From a checkpoint of a small transformer trained on Wikipedia.
Architecture: RMSNorm before each block, no biases in attention or MLP, untied embeddings, value embeddings, learned residual scales, skips across layers.
Training: 956M tokens, 7296 steps.
Each number is 128 + 24 x the weight over its row's rms, rounded and kept within 0 to 255. Layers, rows and columns count from 0. Numbers have three digits each. The size before them is the row's rms in percent of the matrix's.

# layer 8 attention query, 768x768, rms 0.0636, rows 566-575, columns 192-287
101:114103114143137128062133125175107115155145110109123119136119135153153128158130134118127103102101141124133137130109163135063133138142118131141134126170124126106119099115115154103162151138144114082120158086100154148126140140149136096100131129124180097113114148118124126108152131166113127141
103:164148093115129142089130123092176117104164141131114143129180172095169124114151117108114172157111194143146135161119123118114121129124093170100129123152124119102148106101130165146118146132129131106124104167169132119115135121127165102150090140095144126196156136150133119138085132129120157171
110:109131141149150145156161131138147112157122145103115171141099070153126152122117116080087094123117110124128098087115146115133127087161147109146145144090184123119120153115128124106124115179165113162178119135127115112147123104122146145149115161106136140116122108104090157149127153094134132127
104:160140118102127119124131146140167122133095120124103173101133112121138130120139109150165137110144086116145143134129118130117114125144122150135109117108163148157153137127147152063109159142116157128103127102118140127082124140139084093121130158158105128141153131159153138092126133107154127106
107:102139109149080089124124100150094121130148098086095116093121110144145172137145098166127128116129124130091132193126145150143126121132122104117168167155070108109113094144125156101153128062121155113104104158132114044104117122151163122152123149138106158144119112151123104106107087115157149106
103:119132122138152110133114156137126128136132188106142140131113101121136157153150086113173148110103108104122139166115079135099145114114126098117120130116161113081125155139146134100104085171119148161164111123156112098153075121096120124144074159119104164081138099141126152138135124172133136145
104:159165108161141152156130118148102125097137122141115154107137136147093096158084123159136136101113145128138073156153150159161088131118150141085149112082111101148124163148167085125120121153099140151110110177149116112116112088120105148111147145119086194132129122127130138127105099124143156125
104:120141144181097098106099125103093157145142175150135102129130174108098123100132092124131167160118122123125131140111146113092136145124114141105086124162138117116131094105118114111123111131103174172081111126109195146122134088135134148119154137153116100138137136087136151133170122150098139164
100:114096102136112152074144118135123154117116108123109126119170154127130142130132141110142097130125123116140143126175123111117132111125138139110129094104151126204087141123119110083121143205132137114147126148093053140163143131115100107108112158129113165133094152137128183111089106150168132147
102:118158155128117139129160130126154143118113130145123089138138125088151112107107138116149098098102148204166106117125145118110110118125128129112100149093103127144136086115106123142149164125110124150088153106131132106153076111135105094092137093132140125112113112135107138148134115156154119150
# layer 8 attention key, 768x768, rms 0.0628, rows 566-575, columns 192-287
103:118127122167122130126121115097135144139149145098145115161112166119165129119098149181072153083097126151104163120115115145143133121147152158130123112087123099111158092137116163125149118127150113141112132074124146111124128109150131123146136126138145066126122113143109140124147126130131120094
104:151151147118116120119104090107113148122152152161098112116121168081120112130152152150082164101091173170180151122116125140105114148103073143130114130169153079110154132138130144116093127122126136116129129135170137127112175110123128114136114119118116160163132120147144119150114144157142126120
109:126126093117146133134139105117084112078125148077088107138146120140115146130081114077135099110069117117107138099140182165086101080161126135151143142123203129181116146130131086095143119149165124139146138108154150132108150126192152134161145127132118158112176104106097149146086141136158109150
107:120123119136131166100136109164148140113141122133140112126139146133140139131111129147132116093161144096157096117107086110139101121152142157129131124144130132119165138175134140078067152106138156125120129141120144128119089138193110081131105176108167177093141108121153159143096116093147139137
105:140129120111100140123104097108111105096156099165077166131104129070181141132128105103132145109097121137150150126128144161160167087142083134134121114120150152104146086162152134139125115107137124111167129139132164076126114099163160093142104110124136155145105124151113106063110152152136112105
101:103116139135146128120095130095143122118144176133144145090116145136119159125141094070173131121161136106128081148114108110101122141127125145084122112137141139110130152094111114133130116130133151145126105106135140121132062144142087101078112194126153187087108156142092122077121091163119124095
104:118128092157118108147111122090114121107104105110096127120123117148120119153180121096158103124145155097113119121111165134132117146135109141108120134157167121136146151078138140148145140131100105129141118152120139101122099140126163159097114145114139120134104114123138155107172133146114125109
105:130139175161111117110083125145104118112126144151121079123138174148087124120118131149098196162125096144141140153112142124121115135146178178118120108096115126146097087153068098104111105153138127166127113096140151075167160129110093172117130097139133138123109133150122146177152135160097187160
103:148101119138138123123158153154134132070170112142078144142133128107109134191145130104126150102139112126128146110146104102130123123141129130138112116136148121204119130103110147111104142143121120126109139109106111138136155124163094126104119140136129134068123100152153158155143132129170195150
103:154155114116117134156107178114148171116129129201171128116120132174136141084178136136163099107139121144169109099162103135105086106109132166131110134119124114120149137116092099142157086121088103170099121113150088105140164122130115093132128139140135107129124135103098104090172130158094125125
# layer 8 attention value, 768x768, rms 0.073, rows 512-574, columns 192-287
103:127130124096132138155110139135147133173133152155127147112138144140089159156116104155115103197141188130092142133135140108090140113102165114143095156124091169085122104075114110136133129136131137119115105112063120152142075116144105134132119129118131077134092104185175154146150137164153118119
104:169163114113136138136133109157124153140091124102133139097151164146112172135111115145149118160146148148167155138094171178152119121128114079113186126107116098107153121135093118134139147073138143094157101157142141117121154135146116143201156127084110110140164087118113130149110108143118132118
102:110141141157107099123110145119146085146135093121137098142094140157146174160140116130145110139176139148096107165137145112150126088142149137132121135145111136139136089136161097100173115135128122160132129105153091112122148156110119140140133138154184154136111128066167141124132120118137146121
101:102146153175137090130148162132132132147137153133124128138134122111108118186133153142129126133131134138113104140133125094128129106114174163116114084146138140147061119105119142091166101140144123143186116119113113114185139121137078150095112116122153160157090100129164129115160088115136149163
098:132132103119111128145120144131138144138106149165142112120140111114061116145112144125140106138126131133155120169149139095139152086094150109078160110112124096153129125092129148125183128109124167136138105085145090126128127122139146127132120148113121125183141128157155129124149159098142114129
101:132167136132101088123140114119102167137146137158173144107127164141129110112100120151106166135085139096125131166146135139113151179126175127164164157154155112102118138109131166159147145095118100114141095099123162092132148114172103123133118106123175129147157126173086104098134142142103127109
101:070133134109150137093148107135156126116114127156139124111080189116101137141099149122177102128135114130149123148152130119135122112111117128131113119107129120118160099131128106104151089131124165129123129118105123103146102127133136112134148136109124125145095124118156072156152188146171099103
100:127153094123115100157109150106152125114134131100110155134126127149101124094135150113155119158150139150108167143147124108112126152088111102136164133088152105122122156133118145146118134122067132096066102119148107116144110144137124159097141065183135102155126101124110118095081122179147148129
106:130099133120152115145145136104142122169156135109119150133068134164097090136143117118167135123134117127126096148130100118148128125144130127125115151140170113132123108147177162128127107144157125105112142122132111127135065136104091111111135131111160120148127127112173106086142141151139125131
104:148081106154140119139113146148100094123168121114147118154109135113103111158147103129131152151085184088132097119116127133127098147142141158155127125159143133138132146113128118174127146125144113090128113132135150144113132116136132131158163100118164117120105121103148102165141117133128117125
095:147076083139132098163153151121144091134145112137128137115133110105056147095121130153150126149106114113174131143103104117131129120135156137141172107148108125159121123166141112122087147114100127114076154088132154140134149153095113114149097113155100142150106122149117143103101122138088112125
098:107144101116165080103110170114109122121102103112096145144113091115108155172093142164104140086113140112108100140133130104092120147132129118089128106119090160161141160161087139126140174180079127106116107079115130131102134114141117111169156162142129085099124142162145100153116110186128106145
102:122129120090098148092153123105091095103143156132108134170128122178123144167116096118137091143118115106136146144131158125186161122156144161183128125151151178159140089129138133118124146151130176163111136108143126105107132085139142117115159135128160144149161153124109139152136147120125120148
107:127158141145114155092085126136139109098136138128179120158103125154150153136137172133100138145140091108164142124172134125116136071078106114165129107166134135094159154160128151104192140127145143181132104174100138127093141137137102143112134101088130133130135114109149185123129098128122135106
098:119146129148138155130114121085125135139114101101116114106158118125153143171120162163115129129097215131194138141122100120154103134160147132136124140130157122121122149138074183149116143125125120119128162130135135117158101133125120108147124097141118121120189137106097187072149096131096129146
099:133125125098125128110115091154136110128131102113115117095132154185153147112127145084152148184106115132121093137139167154122136150133102135127144152135167103133135161126117140124070147083125094134135148153129105098159106125147128112129135123154161152114158123112087136123128150125124114197
100:113108127132098148116112108153130115131154109116104118156106109124118130175123157140140160137097075116129157135114076152154118139129151136164174126151169134157081123122082147153122128187130131141145136146129127108152106170109133145158125140121132142108116186086124089141153194129101097097
105:140125122104127132098125153139102153147144084108163119131109166137216135100123119111145145100147139159137116112139156135129132146096161168179142118150112174104124126136138131155089106139117090150073148118103115146095163135098133088115108095132142083136113160123090151127136118149152125114
100:105140119142083120135131135124069106119098097098079164131133077202096174139132134142117137168160165163116173132107107129121140099122109128128109121154162119129141140093112124147141142146096124129133122127128154146077147141175135181096106129122107132095134125145145121114173137101112122116
102:166130146132148125136129134136149093167166127136174108106124193117109132144144091148138178156154095119134156149140150128158137161140105142094175091119142133155123143115106171094072133119139100092157126092126164118137114129118108142170148078128130122076132141136124152137103146159120122133
104:122112105153170114128123135090146154175059151112097169121098108091118143155127167132091131114114092177124121136194161163125098117159131125095143101108113142130139121118133144131096116116139143096080158110142080129151140139173084115120158127142114124132145095087123144133144136122143096137
107:135141087077115127138197135116126149138152115091104122128094105086141134070112123124123148123119142145127094121142085148137153132117147125136129108139097099137133102109135105158137129111124141127117161153177086119119108130162125111142118145131114133126155145161123109146097115117159160152
103:142109127094104099147116108117118140132163137129100073152128075139128114122099181126101110129155137114116105142156122094146111138111115137172137129153146129128137142128153151131146104120138094138140107154130111103119128161080129137132133107143147123156132147148166170132063123105061070132
097:118110116083111093127155168134157169120127143110132129098143116090139137121135110104128142145143129101105118113145141164140135178091110184127099098167172120142049142136132148145143125132124113148135142122117104114129100124082163096119130153126137132101120175113125113170165114173141172129
105:143153172081134141106132082155105109115169093127145133087129125143161106143166114143135104107132134118113103163098082075163114113163132149147154062133173122146125112100126113139158111136133109116152117166147146153121094154078139168142141132140117140135127111129119085089136103140101182133
105:144138096120079149093149135116115143136116152132127108123125149138148100132154125079120095116152078108163122170144149151108130169188128120131138172072161102105135148148140190116149100152139129130133144146113103144157109148141123090125123160151160160148176130138130105100124124151145152154
106:088130124118065099156111138144123117156125118129133157134082123159094100169133086116115131178124106140141128140080112093126102108132169140121141102157135142082145133117071116121128131111139170106125101139127115144096095114120189130136122125140144071115093159096126148186109133145149166091
098:142137163097158124158154121149072112136176128134113102148141090133119117143143120139118144166126162104110103101137119088120110153167101109086141105163134108116104126128087146088115118112154136124158116149131109164114116136097137121166104099139129104134145133121093124170120124120099144129
101:138135111152149139057100112127122119089166100148184088112139156110104085132142148108137136115114068139124138144100144133138129119124097134170140149147192109128151148126143143137132118142099107082087129127150118104117129091116167092133141127131160128093181095136106136109092156182136133117
102:114108170177103118108122139118118171163170128089132097108109125147128177152124108088124138092137091124124098152107099135079107107141109131113161118107114148149107148087131149123148116117152089183100091118128126116145153125109110143121098129120139165148155100123150130104099159095104113137
102:093108184114118136141137153144146141138149120097151110102142145127147082128113128107115120118133126125094101164122105117152122126117132135086090098064095113178156129131115103112142108162136119166140136081153132130161158144139084120149153138124135119130127134160149092151125105145197093092
099:127090102162119098127159123174132108093180072131137102138125116148095097107137148099125140126110126097114085131147140128075093096125141064097121103151126099099119124119115176124123187119132150137099151150136106067130136124170123150153112091108128185120098142124102155136090161109100151126
097:126125147111142120131114113108116150148120147133111144055111160142085111133117176139091144147142136063140131110165104110142115120100110136122182123151088115131104118122129136143137116116138091140147109136128157071117125081122073105106125128120095125118150141133115159079101098150124140121
105:159132122115089145087072188139157097140119170101140143155160145114181103130142102109118134138130130130106114154114135150098111163104133110143136124103134109124088102126158104164110141132130136105094161136150172103122119123084147126129136113092073108156074128142158099127120136149163153117
105:132119093102150137083169109167123124090129121188127087130133137094101150133153090103134134155143132146159080119088173161144137134123135150159088137080135131138127155149129104147116130118139117167125149106104152151100093103111131109109091115166122147105083175117132129140142137128126164131
097:153135150153140116140122099115112131133136171151116112124121132141132080144112094113096120178134104122099152148091092104153120113109096145092098131110162107107118144164121142127133174136153120119200056125125174150135127089136131133106125114155146096095138134095131130100115121112123148107
104:110122101130134122128101081112090142121101124143146157161118134135190102161122134144158110156133158109145106134131108149098164116172104131096150218154112107094090110160144123103153163096123090099123129095119158109123159146177161099139135137152134118097144112111116147100151092124113157087
106:131126108095067136121146120108136139107105104149111139138146127116107152097134138103092100115116130159122155160141097100172089095137148092129091163123149054130128137137125100169111146129105168115095189120131136089128133154138129089142132110120107122143102156151127093089120165124202145102
101:120085113139118125126130115100155140098123130108134081151169085130143094142114148131149147160156137123137093126093129085159141146115098145111150104104108070118131176141123116152134170103115109119123076140122171156131111101075144130123117124146153137124100139116108125101113127116133154106
099:139088122143145118144105153102097122165138131115131131168097086128153097141120138147137158123107152153119111137129113100145122097177122144114146146151129119115108171142152116158154085139163148121099148128115079110165143089134133137152092136092157120091132119162142109107144103133112099074
101:111147119139153143097153159150082120132116214106155083179186143113098078155150131165138108099136124084096107118147151144183146128087142125089127095159136119149122153130118105144120133143146096098112113154153114115095130098128076118141100122119167097111127164168158103130129119161071135149
100:117127126133119134136120150100121112117129133092141140091126149148070105121134132126111142154134126095149114145127104134142149120086146112170122092116132118139151169167134125140199165112128149130132080092109113158102128124111129148109171105131142112129123148124122163079104091062113162141
102:116149127128132086128117132086147128123158120160138152123143208128168079114150092114129138154093140102112150134130164151144161132092140124117146136144120127111086121110164145128094080149126101109111160108180139126175160140138148128084139111158149143139156136139139166111145098133139135197
100:100134117156157131157118164122065134128112098133171140125072121121122165136125131135090102140086163137120136144091159129139088127153149115124144179120137131130149089158082099101101144175113128157100100144102162122112130093130159138175180111140158135141153114104178156128119137093109155129
101:124148131125114122135116109166134179129125177131167119136129116101098144164134161101107129118095130161106157128146150145135172162137129141100102089115176136120149140118139087150150116156125132124181133140156148090108134169155127126185124084115081137152122121118140132151147105109095147098
100:159098163149153122106129107155145087128136093124139092118116152086120128095098123146151175133088142126100106143101132117121090139140138151171140125152110133135093110129105162148145133155132110116105130098126111135147147148132092090117105086086101146103072155111066110127127137133107116118
103:150095118136125134111104103100128120060158122161120146115128145126126133136113121136109124065106115092133157124144131140104135122093143116146079106124128120132163154102108130137154169151090120141130133125101118140106097161118122137107132137143175160087147133178131125143157131126108130089
097:132162147124163112134134143155150142125180147154164171125133163170095097123134121119144205097140122114085110133128107146130162117116087125133115126161155104084126110092133083140139118144137092123118118127140124102139141120126127137136147152112145138115118091162142140141164191117162140137
100:121149133110126127130153147145083120157116089141100197144095118118160068147176147106074101106136141141167090163093136113165133132129121125099101142113158127102140110113126145129119112120140141101181122138120159138147137090124127142144127144139101175143158112137190109132067094137146101100
105:139166133106077152138105133145106101114089177129131120142112186172126125136113120097137095102129137150146138089126181107119153133111137105129145119114125174129110138082170122119130146167141121169113150153158095101114105138099136122116132107161082131158153125132085129127125163106109142144
100:128072126134137118117142129087111145147097157089133111139126094132162132183070167117162114074076151120110183138130143108116135136093160098092149107106099107122143117131118136101124120117091137139118126106123145108131114102109130131189122134192115100105146099120113114160115139185142122116
103:171101107081153178124168113095147078153111099132137130117111120141125130137138087134164107134130168119096100178159113107113104141137130129136128140167126138141106120126147121135103137074144133146087135127153155142139094144115093093115133126146096132121089153084129138125168114140128182139
100:124146151119173133137123164121164159167165125120149114102121125122134125121103106148150139112128159131104091135104175103098137142145090162119161160173140149100093105126145074136135131141067103141129135133134126071141154167121138108090117153122141135134115092097137090167130127141124084092
102:178149174156116135120126144108133123183136119114141104134152125141074111118119064139122149105131107091099120155141150133151148082110164162130129113104131150114130141157151132137122118133184125141091117108144157117129165130136113135137101114095114123132106143138145175112097149143109132134
098:100096142116112144179195078097154115146109141116141147112175123128115116112101160112109113129124125123161154112084118156151111148098131106114136099131145128129127110111133123091153104084157122116101141153123123161110147110151115097142128151149136105137110159138141109174144127145107134089
102:135127120180118137106114171154125150151119152163142084082104117105093124147088135095119145066147124116110148122112147174124091174132130169085099126118101144144114089109136110119138096105117108150147121123123143127111156144129111119123120141176138098148097142144115100165145119124132106107
100:142107150163157132162120120135165154108111106090134151148125147106118143129121096131107130114146160160142154103074136115171113097136125096114125134094129141102153125148130123142154128113140133118124099199116120134162131169162154130132154094130166165110158123113152113110111124123079112137
099:129096130094154131127143105156150133105126115135107150098144139112132115103053103151140139135086155152102119103105127125135128159114146177121121150111119115133118144080092078155118164122087156159160134112097133116150102141111144151093129136154152159128159175133156129143096099150137149119
105:118168189164158196145174076091168140106166140124156150139125105148099116188114104107127123202139128106085143121145118055108150110147125154103129146148135163160126125119107133114118137134125088112170108164116143087137116117136160111087106157136124097126140109042149132106156178135120180134
102:121131088169122133146086120134133132120137124119155139106113177116127142089161175188150130139144169121159142141120097099124132136120130113152156150131115095131129172150131096128096101120085100122122096137109135156142138119096126154134132130132103133152111138147116186108133149116076080097
101:129093141150106127096106156134165121107130127132119105142095106120102126111114147108143100154141131123112113099118082146118167096073133098133103117128109140115145154120161143113159136127106108103114079120162106147122148146162117113101151110156124137158147125132087138184132120137129114110
097:169076109100128128129101118148164102102119098132092104133153119135173126070138162144090120120064150183137102094105103120130120140107135147148094136143089101126120100103154124168171116118123125129125109157087134143146146139166120114139138109124144125145119123108103111092146103098127109141
102:161109102095139106156144124127089166091095108129100127090129135160132139121139151130176140140139185151145116106083115118103105131104135155142155105108155091141120122145117113163120124118136079131107175168157131103146127127177159111164114112102147153133120144153120155134096091101077160134
# layer 8 attention output (transposed), 768x768, rms 0.0646, rows 512-573, columns 192-287
100:172110129136103106150161093130107121097147076153109128098117105115119101129156140137161114074148119150203111145144076152124103158131109099144142121135151099135118160121176101113129147111082132099117148116174154122131160141094082134138132158142129139127169131142112119121125143110083109123
097:141145123164092109128119159099091102126171125125119134154094144125171091153123107127163101152057141118163078113136132117125130138112140136161125154150136178110123139127144134114119102121106120137106107107150107086130163125147132131105084078169121123137109129141123122120115143167139151097
096:184117112093136147098123105139125118144147139115130152182164089125135127089143130133123142140183107146137164113132129149155118123139137182106100122150119167108168162158090158146119184128172139093110165104082104133158095118152174128139144136117097137133127134122114164164157118159105100116
095:135107119132099164136096114138097079139125134115141099137132108114165115081147129138137176131121141135117137120115098147088155193162111124133130139096109102122164168138162125134118116130103132146091155117162165172137099132102143168092163105161082141095114148137093133151125126143118071127
092:145166090150127131094125096092107137137177142116086100134122153110138119109170116132151140134099124141137122111131078169097118122118100104116106158118093153126138108113134125131129131111114127150130133155170143163119106170127114091141116119138131149100147145113129120132145114126104158138
096:119159105177107139123082152087131095146119138097155111100147133101131110194155144120133129121136107176124165109125113083140154125180113104105158106132119132150124122145165084107129127148147170110140125134109121097129126115121114132116137142120138080122104127093133134155107129125132143124
098:175118095148144100136103153150105118153172136145137138122144100103172139132146108089109124154130146128066122114110076114155169138147152127110093142149129133138118148137110120180117136095142105168163149143170135125119078109178139094168132152119107157093149095154106156126120121125118153165
100:120110152132133150122137109153120099110135100133135138142142150082150078116156132127105130104106155096142077157133143124150150126132161159101131136164044143141149146117152124108111097161140095149135133112116136139144134090120120111141117178102152127060118130152118136132137135156097105136
095:135157117155118138092103121149124140103121115101162117138148110139148116149118122099131100130158084141090152163174126141127136103117127133127158114101102101137130114107116092121128109151154118139123151109172145132124168150133153122121092130146113175128118130134113152161153148151107133163
098:153186120087155103149113115130128163152111165168116142135157159131092144100082095167157116083125108149115144091122158129132129055144097134119143102116148110089148126099145119145118113124112117162173107173096139100133138151100156119117113184131121140082148166152187134141113125106126139127
095:130151144109133136086108103149155144158138158145106119113118164145204139131114221132146137081093165121098096140154156135103122125110146114109109114152143166107130128128104140159132123201148126098125133150133114164134117134120133117081128158156125073060123105104143116138121104068129161123
095:190078098146152145143136113095149140166080132149117132136150117154132051092140075115164117146140151148147102094123142141106109142097156166155142119158141133091118158155152098135148110138141112139160150184117114125137203154116162139126124100166112139112138109121115157145143088112115097120
096:129139108114135105150108120130156166104125108148137082136164136132096153115111156137139136145121098108104120095149092124105161082110090135118057107106119105104097087138105102158127116146053092161127174184166089147154099111126105140115108110125117125100106078102132127118123161156114088123
098:138095150117130102120139145119116135141119143155096143099134135073133093150107103097125100108149149119076126128121127107128090188132136101134061149095095093160155079161102156159095128163125110116116145120141102126157087098097118112118087159144105126155154147142088061088087150160123145121
095:119143145103095123118120148139127110131138161138124148135146147141109107074130129161142092124158108109111164120112143120179131105143124129110156109109101149118136101126129099133128121148137148172148109137084152114105148097117122146110149146107130130101116122130149091088101130113152136125
094:102131126137160112125127171115130142151120079141164151101153109114114120104146149132096087117132126105155185113133126144159143114137128109140102154111118100121132089104135168131127109128117138133083128096099139163130109123150104166116167157112140116110129163116140096109143128165147110117
095:165136103161160140153128157092154102120119162145126151132159128142141107093141103145139138154128126151121130114081152151144139141125099151102122117145131139159139130074143165077103143090095126113102139140120124162135112099144142114138117113113111092151111136155121140103102128094141128147
097:129152111118088124154115090114140139135117131086147136133136100122069121154125145153073092119115138131129129160126145138162142103144107105146122124135151137117132116152150137107129180115131129106118125145135110080154162140150183160153123121117119134124116081113139102107155179092107103093
095:141127134144140139126121114119176126136096118096160106161141151143127119150097117127136120124108145129116098153124157103137117136104140057127152078132159119152116103138101099132144144091144145144115126118124141113139109091078112118100158120135140134155137103072104096129114114171125160129
100:083130126138132108098117094144108172133157112086113138127119134148165120127112129122132110115095135121130130112132124152136126115095175167142121132142067108105170159144113089166108131127149113147099121139125117134151120154130109116130126198145127102110103164113177149124114121127125139108
095:108135111121079161128126120156118139147178156115137118130120162166128100147165109131135140120131154110148127125069136120137123110104114144088125165156096123090110145101130108114139122117078120152142128160108086138093129124158153138132157137090082119112099129134128151125142118139113155135
102:116137131174092131078123132112128144143101110142161168153153134133145121111149125083139129136109100150114124142165160104121139143133113130103128138135114118110123078158116129166121154174151121104102099157067136171139132105144136106162127115135125112116149082123154152079149181134130073102
097:130145137085120174114176091133130142119116116133147162091171130136146148138142152111183112104167110115141136119133123132187118149143155118104097095103127146127136137158136133156150136153154085129145154100132137164075126123156114150124109152130124174113101147110146146144107074117132132130
096:125132122120147139155115067165154133118147100125128132119181171131141118126140181156077129127126117149113122118070131095131099090100116099104094115138100114130154152140081162124097142086149178091129104119105171137106143131162128111125115121123125138159123103162114076122136088112154068111
090:129126119138123103112158140135147111153109184086141130120132117119071174116129150124127130130089174142091132111108186147119140104117169140127101132128103138122118129147136154117120130134157137124140110083119131101176162102162090118110099125128137108114136135105145172092101123093154129148
097:093082123117161106125127112130157120143125128111175106133158152160138136098146132157130115151141122162086132113159073134088154146151113150130114110130103120113098083123134120132134168106096132147152147097141103123114162144134148185111157111137110158127111153103148115136132152134113125167
101:159099133140172124095114130137121143123140133122138133152099143112115177104110101111151096110111107172138134103128117149117174116114122087151087071131127138167108147092171110139108128123092118135146119154149122149156104114132117124099148126109101119142145104154140121100122119119123099110
095:101152159125131135089158058111133120077139109178125130156097145118148121125125143167144172084152140104115141150132131163147144136119138154170102125121092163156078132122153119128110094131137115125124111127138137131105115112133131136088124128109104143115142130145132134165140123122139104139
092:103122170143124142122099106094126131124099113138130114119113107079095157148141102104150111115144148116179171093161109125150114159184147160138129117151097156111160122086143157103134115104149156179173129101099106132136125125092091127134184154124163130107091128134138107147146175095125113175
097:133148154094107119131116140114143132112124185151126135139131131128133094136105145141117129129128106090113142134116091120129138127171186145180110133156116143082128183173157134110127094155091129152143139123114135096150122132127127089152148176128076118128117154153100151139149059165137102139
097:135125096120160130093129113112110107122100151131134144117117131165129169083130115132117116132132143152138153098118106142109108082132136112113166151142138104099103149132138118078117130126070137113090112149129123146122148101118167118134116103161102143122100131139099119119161153104110164146
095:141144136102119115132085132122147167141111138135121117126117147089122119105134091178177134130148145117138134130107099131136167148109109076136139111136155136149119149119138100135139088149145116127125138116120114121106104147065147154080129134105127096149131134113151137113123105114146102128
091:108114135110104129134107161119121123193135076112103113132127089114176164105158117150143154143093099133090129149123133137117148122128105161116075163100176127116133120135145116109158171175166102137133126071135116153122155146133081109126097136144147120117140109128122089142097125136108123124
099:119107137110159091132118125159119125096108132117111126158109088128109132125118120173120087157123148141157132098104110125119142105113139138116132122159130137123163121125104174114113093141086136140106081085108124094120115163144121143163133119176169120121106136146106152131157108124117152124
105:132141103113149096130134164104137138113117116087164099138097130113142132144138202132097136134128100087155171180163117106069114094100131082111180126128127147155125113052148156162154151121146132146063109181170102154170137143130093146118165135107104134136088081108124125147125158167120142138
092:089129137105102180118122165133127162087127044131147154095142108138138165171091132158154122173135142157096100101183129108111139119080134134149148106161124160153149105063162110160104146152099140179109142160118118164123149172158134105133107107128122127104140131133117118157112136127099124108
096:122113146114146089139144126124151155143162137112115127127149134098105157147122083140098156135158133176120156103113167155133118104096109092127165088103178112106167173075105116128090111133147154134134093131113136146147173090124103139130132091117161099138108133181127117145161114114142110177
098:106136097158149126138107147165134128138137174138146129141139112101172109132144107154145152108165098085138096128168140143077173108164131148134112131143142141111126130148148106113130084140127070133139151137157148171128131094133117112130144156098137147158162134111157172116129124119069129110
093:130156140110140146155114137135124118127092138139114145103125155131101155058126123128111142122106131133161121099164111135103121113124135121139089128146131176159151117091100116096122112130111156107157167141094118110139181144170166217124084134117124143096148142155148168116110153107131097116
095:123171132124130099139106093110093134137123155123123119100162145108087114117105109127192091144127121123147129149086154153133107096082141117103121097124145151152128136129109125122120082126063139146136142166101180136132152128102141144082153155138128132163123158136135156155130129101140108156
092:174095117131170150096104114119152124121133098126194172122112098137106164138143154076129130117142147147140133122103130147036153171121131137157141157123150148119118150133129123139127110130111159153159174144159125152100183126142096135134130074138134149124128123130145121090129149120137143183
094:157088106107092110095141126128122139147163134108161119143135106120147144138139113138123136082152121106156164110094148131129154147144075134109072101138166110144109109116158098138102106135144103152104124156135097081136183139129147148148089109090148163115122104143150112149116150161107149122
096:171096131134117202099125112134124131147085139088110130084155097172111126125093144178112104116113120114123068110146126069128118127156150145128142126099146113162116089163130149105115129100136121146116124111133140129143120058119137134150112118145134079088162119122135160112115112123115116109
094:148100137088115055129140074116128143141157144130124150121158125154117111127156118086127103100109102131193099074148147106125160111145085146121104108102127106135105124134157127128102119083144116078183135120205109123137129155152098130145125162134118148083103174140130100081064140131139135128
099:133141163160176071127121153120132087142140132185141114098142116079140131101106076143100105136128129131100180120126160152132092135130094107133147143138062123139089172151089131123112116140146137155106093167127123157132120150119141140133103107167127184102130155117124124123138113160130120169
093:140126117131129149154125172122124096132167167155166106128129141116117169098108133127103148093157153112162124148110110177146155119137116133106141121134133146134139122096149149131119122118144160104155119139053118074095117101104131125174130140126142127112143137100135110135117108112177114141
099:160092163118140121087144165168147166135102133126155106100156128123143146137107153105139116159112165082186090087145133108105093152175152158120141125122153100129101139116138114151086109107118120129152144122142108157118142134136115123173139145071108135187147140139175151140089114116121156156
094:124071135155084136104137126169112093141123080156104112110085124112112139158149163142130100153124132179170107126141093163130116142122163121119138111109144155150141146107103108123138089153120188108111193143119145092161118132133136097123142142142135144114122139144122162125131108153139139114
094:099072161173132128152159141085132119142096139134128085129172128102110151152120113144146170155113130082159149093141132158133154169130137143145111143205136093142129116135120087144124152120152168132149103113165123122096160128137121106123149106148150096152136129119124150101101166084094108123
101:114118130125120132081178127097140154114133161113127120148120089153142145167106106174135140122131172123079112124152069147104132127171135149128119120117111110132143145130101121110165138111131139127164118112150132099120136083134104126132088144103146150115155152078101128102131129145129116123
092:109167127182097138147097085154117146126168153155181145147124136155102138078132111100116120128161126148138152121146144107128116171171128105123081119131125128109110132092109111115125099147133184104131111112099170139162112122171115174126146119085128112128098162119112097087150150135079121105
098:083141124177108126150146129142122122107146095103141098132092100131144125123135146140188140135129120113126118170109105112112199123127098130142150176125098178111125139147132134120137130136138115091144140139115108145139108143139102149149114138134148105148149115124111170119121143134141141119
095:179141159103099114113112129087081157112139136106075112110117128121145108116145140147103119131091143099115144186093116134129101140097175125122153137166121124129140146153137128149114140138101172090106150146112145110053117091121163112149150102134125087128096151132124125097171121158122126150
096:104094101098136142109165139182109181103103125148132142094114142106120142133128150129089110149083163150118150124139134108112142142106142168146152119131102157103145097161135145137127117105091132072123140109130098144155143159140150133128144143120152142133121110147121129169093102147132139108
094:135152106142155138096091154150140145135156120109153092085144128151089150125139140103162154113119174099069118102130109139061103138095113140100170138119164124153096136168119125132116128094095129115098075150158100122150152133108129146118165155100119123142163133136149107121164124090161125140
099:152106144119112063190133058134121117096161091098147155113156126126146101103184126087157092145090136128152133147133125101143145093125151104124129163132136122111136140144127154092105132128151153111111151130123094099107101115140148132131136141075099150111157158181156135094108066121085131158
093:116174155115130137131111105118112116127128136115138116074145117097114135135163119115135115174144101131109110142197120119126150139133117104128130114167131116146109086135128126108134128158136144133149152105129136118088129114127151106134104174091129097163115156116104115071122133126129207152
091:153098127133117125120095104154118138107092138108125154142133131141152132122149109167117139120180118103141133101172146101141150138153094093131132104066103128139150085137097166131151119101166130128142120156132137109140125103131136136129129106136162118117130163111106147107150129142143060099
095:152147146099110095139114169159127120157140121134104128100150123099145126123132116105172137117159131126112126126130101166144115095131124147146134129120128143136154140137160112140121117131124140127104178108149094153122151148135145129109146114153120169077100138183096150090152121146127077125
093:106162132077116143110114144120149089148115109118121110167121137116098110137132107133166076165107115150116101092141182141119117103137125111158127119142155144127168116077116105103130157120158121137139142110122117100139115096139085106141131139088176154152150100101131087127145144146112128141
096:111131112123135139120114130125102128128115094089124171127116118125162103142142123167124111097151136119136111190161129118152093141129094087169121120151127105108141158143123129133139159130108132086151125159120137103153117135112174133189136138129122118127126117138091151171124127157123147104
095:116149164137101077088105141114142176134119133108194152166147131129122153122128129142132136123153083079125125150116146120140158127180107090128161138120160120153125113159139132132098165129133117142105113079127149093066120100102151197109140104106106117131149108116108095132116120067124147138